Weights of a small transformer language model.
Size: 8 layers, width 128, MLP 640 GELU, vocabulary 1024, 2.37M parameters.
Architecture: LayerNorm before each block, biases, untied embeddings, attention and MLP in parallel.
Training: a variant of Adam for these matrices, 150M tokens, 4575 steps.
Each number is 128 + 24 x the weight over its row's rms, rounded and kept within 0 to 255. Layers, rows and columns count from 0. Numbers have three digits each. The size before them is the row's rms in percent of the matrix's.

# layer 2 MLP down (transposed), 640x128, rms 0.0692, rows 309-358, columns 64-127
091:141129117124137119135144092168146152135119084117069099141126139157123171146129143156113165113125131157157141140121138125127125120134110140128148125119116157138099100106092110145208090159135217
085:140112130124095142140165130140128126183077130093104133118120151136127147164130089143128133103104118143132123141124164120113112146121145107145124146109097143121102077123134089149156109170126232
100:125169143116098138119125156116167174166157122161133121131138125103105108139120108149140089167101180145182162121126160118142159084115104140142152121117123100122094114081131132101114137147139112
086:117147130118115120133122113150150124181144121109111136134140165181119152139143136123109131138145132107173152115117101103102151125176151080132129157146129146108121163107115145082179148153116136
091:097122123126106137129157100168143161148130080106054124145124157151107179138153150168097134115138143150158140139130116150097147114184124111124130157118140154129122123098112125125196124124149168
087:124147143127080137140134106170133157168137114103096103146117167173127145151128137139108137112168133144161150119094144109109155115179141107125135147114117156084130147101110132115172124148147166
068:128124139158123114120136118182075128138165120119117134134113144115102152138128162115129170085114133131097092124162136098101145181173141145142170098144124140134103103150095137137120092125146165
112:148116112122119098171094105147127129133098122090141130106139127158150123128120169174095107127090137191123082177117114124128132122127144107095087131101134093125133086102098125143180123124127187
077:147141104117099104127152147174089165120144130139121171104099128136101155098129114143142185128122112153124093119139120117083101156184111151126111133133181169163111121130114139099129105124120199
129:105098181151165150099128142098174107116121142139095129158109123108137146127115155130127095175129127174123161103099131120135136092101110153120120136113133102113107140069135130131127131139124128
077:135141129128116120110131103098144105157128100147128088134122136111087126089104142087135130172132137159106145094156085137106135127148144142063079107119136129097142159160139117166164110126138132
076:154146146125121125138127179120114141150132136124154109073143101116117108155153111150146148143140111122133090114141163096110143107131139088149173155157141136124101147138127097078117116111131121
068:150138115093104147120150134195047120119138110095132139145139138133122138124113129121142153145120125122068110128146113113119155138185109090135165147134144153136109127150144132116115091112120170
097:151153143113082132163114103167138156176132102093131129118108188178107143124153161154112124106121164142158158098087132112106154122138153115092110154093113131087126156127109113136187155120140148
079:148145122109087139136124112111091142137095121101096104110094124165128109137131167157130148094104111157129087153171165130121148128104113127134117132074153142129130097188129093149142110142121155
114:113143119111180158125120153128116106117109096122129180128101141127144135108176175148123121158122170150115122159134088159116134121117104109110156151110141140113076119177131132118159155067133158
102:081116123133141123147101160157114132153138142121137159122087101155156103154155111174156140086142080149138104122144141069099125129100096130118144144131128075116135092144103138084150128135125124
095:086127141103157166138128140079134126123150131128152097108157135120115120167127173100141136153137114127134145107157131138140136165120138105095135081108119099124130134136135121099084143141119164
111:117116127105128131077112142157125129144204091125128136142147093150136149138149112134152124118113148149101124144156103135125124144152156114106140141110120144123128124108145142127164172134113178
137:111166192114144104147167140118095110160098118136163136121113160135123143117154114149148142111112096178183088128139095150136157113104118079154153135103157138095128149127154161118162172090157145
086:138113139110126142153160107149133108168119113134128125146129128157079182140151122168108159121121135124154101125124147144131113143158120095107121134113112157136085111143127132105139157151135215
088:129128124113143167119117159145110196134116091138164134134139102145140144121111117118113149118106128137170115129103162144170132071097170122108111094134123138130096141130108117151147114145125125
073:144172121143112122157125153125049120134144105123138116139141114117098113135164123178120148111116128145151105134140133117134143142149112123131149135081133118147095138177121106121132102098115125
087:101149130131092160140130107149138134145122113123074111152087135155089165159116152183101149114144135127169121134124150126080145129143112102138117123120122179152106119134119146159146123136137239
083:120161088133105092122154137139047152150124116113102127112140111104095125160134130141101118126132120107093147157149098093150131177193149127136139107113142125172109135160112092145096114130146178
091:097128135126130126096159083186144113104135111122058118153153165156103180160139116159118134122147139130142130132106118127116133135186161091126143149136126164127138110099096128125170124167139196
079:109144101127134134129125140171092129122162125094096158136126112163124170126093181121126130135115150138097151186155109114129130147161114114133157128114128129112127108113112152123120093116166176
087:126110113124162161148143131148115127135131107116148155149122127132109200128141127117083154118099151191142105164115161144092141124148095132125114092076149166130127109153114107103135137111147167
124:120179122096150137171136116129139158108167122143120153131165143144144109143094127159099120121132125143113101174089098112123129104119094160154136136118072095147161114138115097099172146136128135
078:085135154130132126093127165125082139115109139077102119103135123164139124109173146184142096094089118117132093143119121132104130153128126136137136143127135141098123131128130124085103118135116122
095:116145116157183146103115124122143121131150066111117120124122078092108140176116153109137142126113154178129131145157124125114133100136100176159150137137112127182125109147066134126158125130108155
122:121102134142121114112090109104127144175110126167170099140085123128128114127096167125103140102119150178150130168115129122128134104115149120137119113180131107157103117151126118158177120140139147
103:097109128104112141091101120112136176126108129117166135151147105139131071088137141143134135098109134104100131121141113120120126132121117117170162146106155140144097138145092113096087112099141049
102:158152092151097115164153124142087109115144135101148168094110138126131178112128088106123146090131088166148143125171113123120138107143107121142126134159140137143174089138122174141127095132134200
120:163124082122165107125123135127135106152108106164172104115107119123114149184168131139145138149094149142172102145160128181094107113153121119155142141104136134156158102109121134144100117133143095
081:135118131137135146144116164123134117133144133112109156096148090110195086153146187134126147069104135153107146090082126087112155135148141153144119121068113143114143137093154103062129157134150114
116:117164114123115136131143151149154145106140142193132181087123102129149107107122134136141113110138135137142126143151118137102087160153103115069120131112122128154148135117133123136134102116142079
057:127155133157123182150140110186099140165119124090116101161112120111130110124124148121124143122134144112105111154141117128123136135171153085153152139147083155122144164146099145134148127126125148
119:118104176117166170119153145103172101139111134128090110147121147126146128098124121134115115154126122155108174147121107132170128068096138101123123140091128108100129154065133138131153164124135128
091:127150147127085136135135131194144180173127071112111125120133177187135147118118136152110132095120141113147142118089115102074168110172143097130110168125136124094143148112118136105156146115138127
069:129137118120160120145133083141079134140123114116124120116124128110116145135095136155120171105109146166077092137156155091121186168160160130168160124103113119110122072164117112149140098113114164
088:112075099134104171110132116110127156090120097161114088151130125123089136098158182116143149128172147096130122129127170129138170141117141155126158088181113115113120145136095093093084153142134119
068:132159118144077105115137143180069160121148107104123119138128125172121138109143148144135133120125116178149061140118127134114166151167085119149109119097129143093097154170144153093143133104134146
082:114126148140150104156150101089125123124134161144150120107097134141158104121103153119134176152106147103115115092142130122162150093126126124083120115143187153121173161117111137129106101155135149
169:144163149106131106156169115131103162165131121104189150133102178130126167129142121130111123112103113174173107107102141115123143106138111125122098164117133167113117120095141168129198159133154191
133:155097122129129108159129119131077105202135103107105123125131113112126147096108170144092131083116127157130097114113112156106128144123136145189125135096144160157126090137105154128147122119160108
096:115166112110128123125123125163132128115104085103139157152088134137102158135165145115113141089139156167147105129118105145121161161159116109129099158118127132110129148145108166139166119139140177
095:181157160123114188121088120163128157087143123134128098109104102133081134099110128099123131134193124096105124102137135120110127117172144173139141146122127136136123143118120094095109142154140156
097:109153130138104127119138122201113155132138128119119117161098126147115163135130104159095122126149134134133136131131110148116121133151132103107146141153123177147124131117126117117180112143134225
159:124139185150107161095094104109143147140112129143105134152119118171107085131138148115128131129070126078138117111073079132129157113156138150137131144140120138164124141124136125140148185131080153
# layer 2 MLP up, 640x128, rms 0.0808, rows 310-359, columns 64-127
093:125130121129075129121131139147103171122116097126148137146114123112139101110149122160120143105148136132116126156156133155083127165157127115201141118091146151145140132168128097050106103129144095
112:127165110137106129087143128155156113113171097151145152098156130146080167129155128104143152130124207129163136111129156109110122150128122123151154132139134152159092155130141097100115097159158157
103:142135084118080134134135109150105125139133118110141136163106097133128120129130124197121150113148146121108088183195126140089139157165126112160159127130120127148134133137107074115134079113127120
091:127134099125075136138135123148117130146129100122147138131107113136119121117130149177123154092164168127137096155190116142102156156163100115188155126098122128132134134181084094112125102111095122
097:132136100116091127184143113149106162136137106142149134146109122130114122098125128196120161091152110138105123173195093130106155169155091109176167129117139140122111128173096108100119107123132129
075:152127109123114097157129103198102138145160113104119147115129155140123150125092177136116159105129165117094090145142142125082130166154138109164172129113118162145112104146128098146162110145136133
102:149114136100132109128115089149087172147140128106145130140138110128117123081118119133111166145114114152089106153143091124098112174147120113119150133109157145128140127145129141117106109086102145
085:144140122132113136126123127153135123125112120135115156146103132155094126125112141161104131132094137142102104121142157161103133124139121127163178152095133144178110115096141130129136126103105132
125:147147137118133101133161106198089144176143085139118115117120177145090165095136126142106172114122122162139108135134129120083139108155103096132172138107172176134084121120134131103132132100120158
107:124147122122116135071124148129137137108128100088099125108151121128089173128140121117124207136094192159143126126151152139102132154136100132128166130071089133144126120148148108136102129095142124
099:123128115141124098092159108126094107124158121111120169106119153174114149100117103117125185121141178145143123120115140116085165152175108102120113117134163163152103106166201125095118107140151131
073:174126127092100113129148114175072164132171123117146131118145143149140141087110150154094150113116135116100112143154121118100133136178105097159165127094119125159118120169128112123142090111134117
100:151125101108094132172130128155110180124141091112147120152094145129131106099128137172108167098123107134098119154191093144091148162159102117167166131102143137114118146208090116124120110133128135
085:118147116125069159111122144121103173143131103116132101147117143146151125120123186158123145107119121123129091159144115124095160163174109126166148137117118163153140115160103090105124105151131124
104:130144119094122111117151158171102123172101104101139162132125122154128124117139130162093106157107177161135115172211097137090140124132131113125139123139135126134116098117148064095136100054127119
104:141142121132096121163140175129083139186132135116185118120080110155114087102123143203128135158082075155107088153146118111123119130132107128127122151102154122158120125140107133132149116084125109
122:119130139119071149072135145149136149120170095127114160120138177149105126121147128121126144093096145132151136107140153128081147169137116119150146115101114143159108110143138136085114114162128149
105:116134086122091117080126113157136104151174103157115160118130147138109144119111113110131158088103194185150114137136138139090119164142134109159145126101092170155107120130129123108135093129095128
103:114157136113069113122167126129107119114136102117159100160105112132123108126106170159125152109141121121131101158147120107117149134152131100176136129114126124135133142158130112085093119143160108
088:135148098096074146122164143132120138122135081097120115141130141132141119132132160162127163135137141120140135137148140137097112145159129111179162113093105148161149139150122087123114125128110102
096:150157102149127088146158086165116111171163136157183145104095144153103147098086129119128130123161154135142121148124138098124125148123165117140131131141131179157097103129125097127171071153078116
082:139151108129101135135143133160080143119126107133165104145128127132117140118123148155113158108141113135123115135128132092110164144152110087164176141102118142150149131169139118105110096093118116
092:136169110102072128085149113141116111137164099127132136153117099133117135108108149166126138103106117114124125128131136114087145132159113108171112103084104142148152112157115118126106128143117091
084:139125094121127123131137121168099131150159136133144124118146120152126140126106148148114146121131116152059088158143120142105132126134132116137179155094106152129155102158129126146147090075110131
098:139139100130056130105151116154115133126132098102122141178115130137114118130100171154127135121184151106120110157163124143107148145160125116184141122113116126151144122138082088099118113124098113
077:161122123087101112100126120162098141147143092139145139113168106146137160072119129164102161122101149144092093148146123130075107135166126118167168100101109136127122116171140138103149116118132111
090:127148070119107119122136133138131127103128053126142142130109116136148150139141153142116186141126190160112126134130112101080142140146106119173144123124124123137122147147137102091143103105122104
096:154173124109118112150153100129105129157131112136174148140156165147110121114113110156115131137181130156120121162169115115079123124141116100133147128126109143131148134136072136114162078110125160
081:124151139099112134147130159147083151137106116124152100136111093145136129089133190198142143127124097137107062164133109126116144133156121108138154135117120152137160113159115124128094126131121134
088:145141064132132129123127102176129156116147108141096209144098155139151120129102146107099151127144176127135132157140144115105130128152132095149183113120123168141116139152103077121169108142158117
100:148139111160121134123122119161129140157149134163208129133104107123133134125131141130114136124168134135048112186138114120116120115134127116117137128149123167160111121124152106119155073095129145
112:131118103138117102119133129197109137133106126114139143116120073171131131107116138121124145149080173172126094191146146138118096147123125122126142096126111134157127109112172120137128107085131123
095:133123122133091159108126113149109167119181114082110111120129153149132156096136148140101178093073147154114107139154122137107143137137096129155153108093121131172143119155112140143124105118135132
110:172163141111125129141197133121116118140105123138155125127123165117145118076125150209107127099166086146123099193142095114119134084113099117129137110119144155112113109170137091116139115118110111
111:131150137092128131157148122128135132121131115150161144179133181140150133095124130179123109147182093136127118140138110107135118106117146103135148097127114160097167094125046098140132119117163122
113:126165103118145102158135162114099124151092115140207104131114108131113114121133127182104139074171118144117110152155152088129157120149090095114116132154146125146140114140106137099124124086129127
070:145144130126107124131149116170075136175171090127150118133144121171112139103121138156114150118133155141109103150143134131083119150193117085155177150100122148141127126162123105117143099103110140
128:135144151096144108113149125189083175176144090134128113136115118143101140090130128165107177127112119160134092157140146109096160118138107087119129144117167159134101116122136132113155145093126152
098:167149117111078125178136112146102170131139111128154115136115130142117122094127138190111149092131109137101119171192086123100140159154063119170169119094130130130129103159091111122125114109134128
078:170109102125108114107142119155071146155149110125135123136142151133139129106104160159111155095132153115091105146144127120088136155179123119190191149115125143155152102172131087132131104103119121
107:136138097133147116168166113113135122145127102117123117145102115118162106145138164142107153134092103189114083192127108126131138140114092113179107132100153093139151082160086130129150080088132092
075:141142134093088091099157122169088152120152105107166118145132115137124134081115178174096155124141113115104120148130116105102139132174092103165124113120127150139103106181117116080119127112165121
111:107180116151077100136121144136126130154117138128173156141096105142070126097111144154126110106124121127152089128166122144128112122138159100155147120100140183148096105151124058099115076153090154
114:148165135134070085086156103148121104126171117120178107140134095157079129096086133145111141110131149141151122134141134098108133126139133085181133104103120137161127120131118113090112098140103124
100:143129121116119133099146128151109129130173103099091112114133122121111179094125141151102161126106138144099123122128125119099140131161101132166113133115128160132103124151141127142164140082116130
097:158121112112096134123144145186098113134168107123175131110164152136105146105103117115138169101145173142131089141173116124099130123123124110149136100105158148166110113151139133097132093135113119
114:133121125123099089151146116111066133118110131147142156112109150112112126107096124212123109079149125152138120135145137107118115140173078122140134156110183137115136101146086140104151118110109124
102:131147112125052139124118135148106127151158084114144153118116147123123125114130133127135145097139167143162124138170137143107115150160149108196160128098115141163136138145095067101123119143108128
144:134153126107136082155179142130093132181127115163183103103101136126147139116149183150115143121122131181100107203183112110130139135143115102118115122117137101105127076195144141093165095065169134
094:157131114137048134118132128156106130135177106111154120121117107147104135087125131156127138085116129143135102148174112128097134153152076108196141112100125135150115117152118107108112103128105120